Each number is 128 + 24 x the weight over its row's rms, rounded and kept within 0 to 255. Layers, rows and columns count from 0. Numbers have three digits each. The size before them is the row's rms in percent of the matrix's.

# layer 2 MLP down (transposed), 1152x384, rms 0.136, rows 760-781, columns 64-127
107:134168169101143067113155123140139133132152163128102144135099125116081136122142130127114081149112109131134156122130130111173108145105125188080155141149146093176126122156104109105109119120117111
103:154096149180135106152126071142136182121140140163158138099110121137128123101143129134136193147117099134115103092164110148110129163153093070088100123151174127093115092159160119088117133113134111
093:146140115123142154101109154117120134143160115105154076118151118117123094087137110109110146155113125153124115143129105129105122124088126126147157068166177108113116115135099132133114154105111104
095:128109153133118121117156132120117097143127142132133114139073120128153106106160116126136126080101136128152138136143145164119086082106111111153146101088172160163123125084117132149111088132096126
099:170083175135101124109128106161132147129103161152141169165085126103122145084121122120085099119121163172088127110049134191128136123124170106090135136173100110130137100124097119154122158122136149
100:120120127115130130097073154132158207123119155168116180137134095112160121111119127126138147133142112111143084146100115081092128143118124129111130155150144121114137160104104137138152096140107122
126:119094159136084116174137150162109116107143115113137142107132108157128136137071108108128130139096147120104090153130116136152101114115153178106106128121131158126138128132118135130132132162117158
099:096125149120130123107151096128162134104146140095137180122129103170117143113149133126132120137147134136116141148117120130100166121132109159080138175173115093136139163136093157109090160117106089
099:104108141120107115119086109178135089098137071101127181142147149124095122113122091120081180183133123164089122140137113184113120158145126151152093107147106137150122139112085089127165102105131179
102:117158095124124115158146167071181125122094161120077195141138155103085065152103102151143086119140135103091133129133127118159155148138143129110110110125146118119145147097078115116111171120121156
107:119112145108137183146108108084136158159168107129167144099144151114109142112146114137140141144114099132148131149149156167117120093109140062153089094116125107163104126150086129137120141142120146
097:120143115135107110168146123116162134124128099143163166139152109132154156122103052095152120127114134134153102141072086117161154134165150125121114151143115094186119095150123157105122081141151134
096:110085154146134077102138141166123141125145117163113150107180117116113128091104107135112089138119150129136149149164114114130171161112104129089128149137160141139080154074121108137140103130136141
099:172139088103127157116143155175072099097148127106132141171113122149146136105100154147113130122076200127136116121077131101154163108082150134108109129155126147126152122138121131128129123118107114
099:130106108178139158089146110105146109104107174098126111128137116160158105139131143142127161124148095107132145121084114164127083096157157106145104150158076133100135089125198116165137161128136102
093:106122125137100113132112135114124127131137091160154135135116125115162127125088094145107135175115133091125114150130100146128139135117151129118092128130098137129132109144169100145129126193135130
088:105172086109117119135155159134103125069139093141143146119141118071152141086105088110141100118129156126149139127152114124157142124112118098164120136090113135110092142125116120124131149122158138
104:128178078131109133134132100140139129146178164114134129129153179126124121102132119096130088153102161094125105154118140201154084134137144121143123116135115135142140102126132095118177132121119120
101:104105114154154076134161127112117142123112110108111148132099151130121139127162109096124168141128113087116128109106103142163192150138156173119129129110102128117144165105092092112099130117112182
101:119136157117067125139053150103120111115111080143155148090109146076113126115114151140150131147152159136119118092168085124170136146138107099138154111144076145119135122172121135124084116130132125
105:115119122122147134117121138108111121116186166124170134151127109141133125166126152149137123111119121120149124158119112142138127123098136114161082184150144114165092114135108174120116121099137099
097:165172127109138128098130094090127124089125115126088117107154139124133191093094123149113121095114137171129123128135122163130088125186115149119119096115109127108101101154092153103140160118174171
# layer 2 MLP up, 1152x384, rms 0.226, rows 761-781, columns 64-127
102:125147148124142139127097136128123129137136109132127127126108137176134152079061141113133099186142132111075160129111104130124130091096118143064144103110068147130113113129107155089150119094117089
094:098167149124113132147147111144169155097144171141105177132129139127151106116133126080145167106112131117157094122154122134184135118118163163122134091119107156152162120070132138096139117129136104
101:089144067146133125154112096112191169139134097167109130131106134147127132165130110146156177167125073116115130101127147122135181108126150135117085127144128151106125118177117129126146157077139124
097:117126082145110166141131149143138136143154130112119105131104136147128110122132159183147124142118087130147143113132137115135119089114154098132134085083130125122111156143157104123153154131118152
099:121114133106125105151114167113112136077165117179127122120137151125126140090140141176086141151141099139137096103136133122095115054154142132155097143127123146117107141067165149140111117127150110
126:138099187131120132146126153139085091132116146116113166095159127148150091171107140140118117120127122120146111140122159141149069113101158122137158165160161099164166114119136141136102134101137141
100:126138154139134130099141131110122101150175136118095123126110149110112120120094139141087158140159129147127126173125130112136085123157107132150132116133102116126137119149131118149149133141096144
101:113171142100145094120132158141093090120150145140150118125114114105124161093107146113134136172121164174132119136121135170125104111111098144119156121141131153159100111137115052115110109131097113
099:115166150127112126110098152110141142120116127125141120136091101095113081123109104125161130087107156132132141147090115118129087152140131133128120125117099138082110135110132146102138154115124128
109:112147161146149170131109159107129141136178100137149122180119117096132133124127110102161101122122144117153137113116104118133111133108141101076145148150122098126078121119114159104121095110112131
097:144135157177090183098146114087124099136131118137116160091103093153135111110140142114134102148127161198136127123074104116121142138134150111091147138140139087145099119136149142125155148132139160
097:129088177113166142100138139130155094178102185130134106154132176096111114115126149170157179154114113176101133111147104111136150143109146153199127135163126161183144092107142157145104107147139097
099:108153110161131175124119121120114088145159098087142156095117130118142115121077117151117142105156148114061150167094088145143117131122141121145139128150113111152111070134126171146122067101109125
101:123101136138120161115144153149172131110137170095123167122140128165123148109152114124096094128099120106148116091162095134163142112123093163111161147116154126140153134130136161125105134168145148
099:116106116105126122121110092114147126175143106093157149124103128153096101149114133119151156140110113177146132136130136076122158134124124162161117148132133105117138108146080185120107137105145135
090:121131134130126131084100143147121153157106103165136115138165169076135153146100116170102147130137154123085139130129123193121172102141130150137152163126131146149117127156100149150120164116088125
100:171134154136140093131091161083133125134101121147098121116092131153114110139139110145137118076129128115092135110148110117109126159108116143142104102103110112116132161142099119088096133119110075
093:105101121131168099122130152105146147133125151141114116134155130098105102085143143146123122142137111073136113119092131140092161114142122131133095125139116127160107103115112146147072159137160139
097:128184157124101124121148119090127105151091131136075147134130102108116121084125120119140120112104105127168138124164155120119119105099143107144134117131103130131102142116171101150092140165194107
102:133163121098180157128089141138141131124136117132139137160119112109120111118134117125162094099091170128098153142140119114151135146159160097140075141151149141115122116092121112144163100144145143
094:146137147171090146129155158120127184125137147189118121115119153164132112133111147110161154091148129088105149137155124135091143116142157132128151135096085139147153130150145136097138171134120165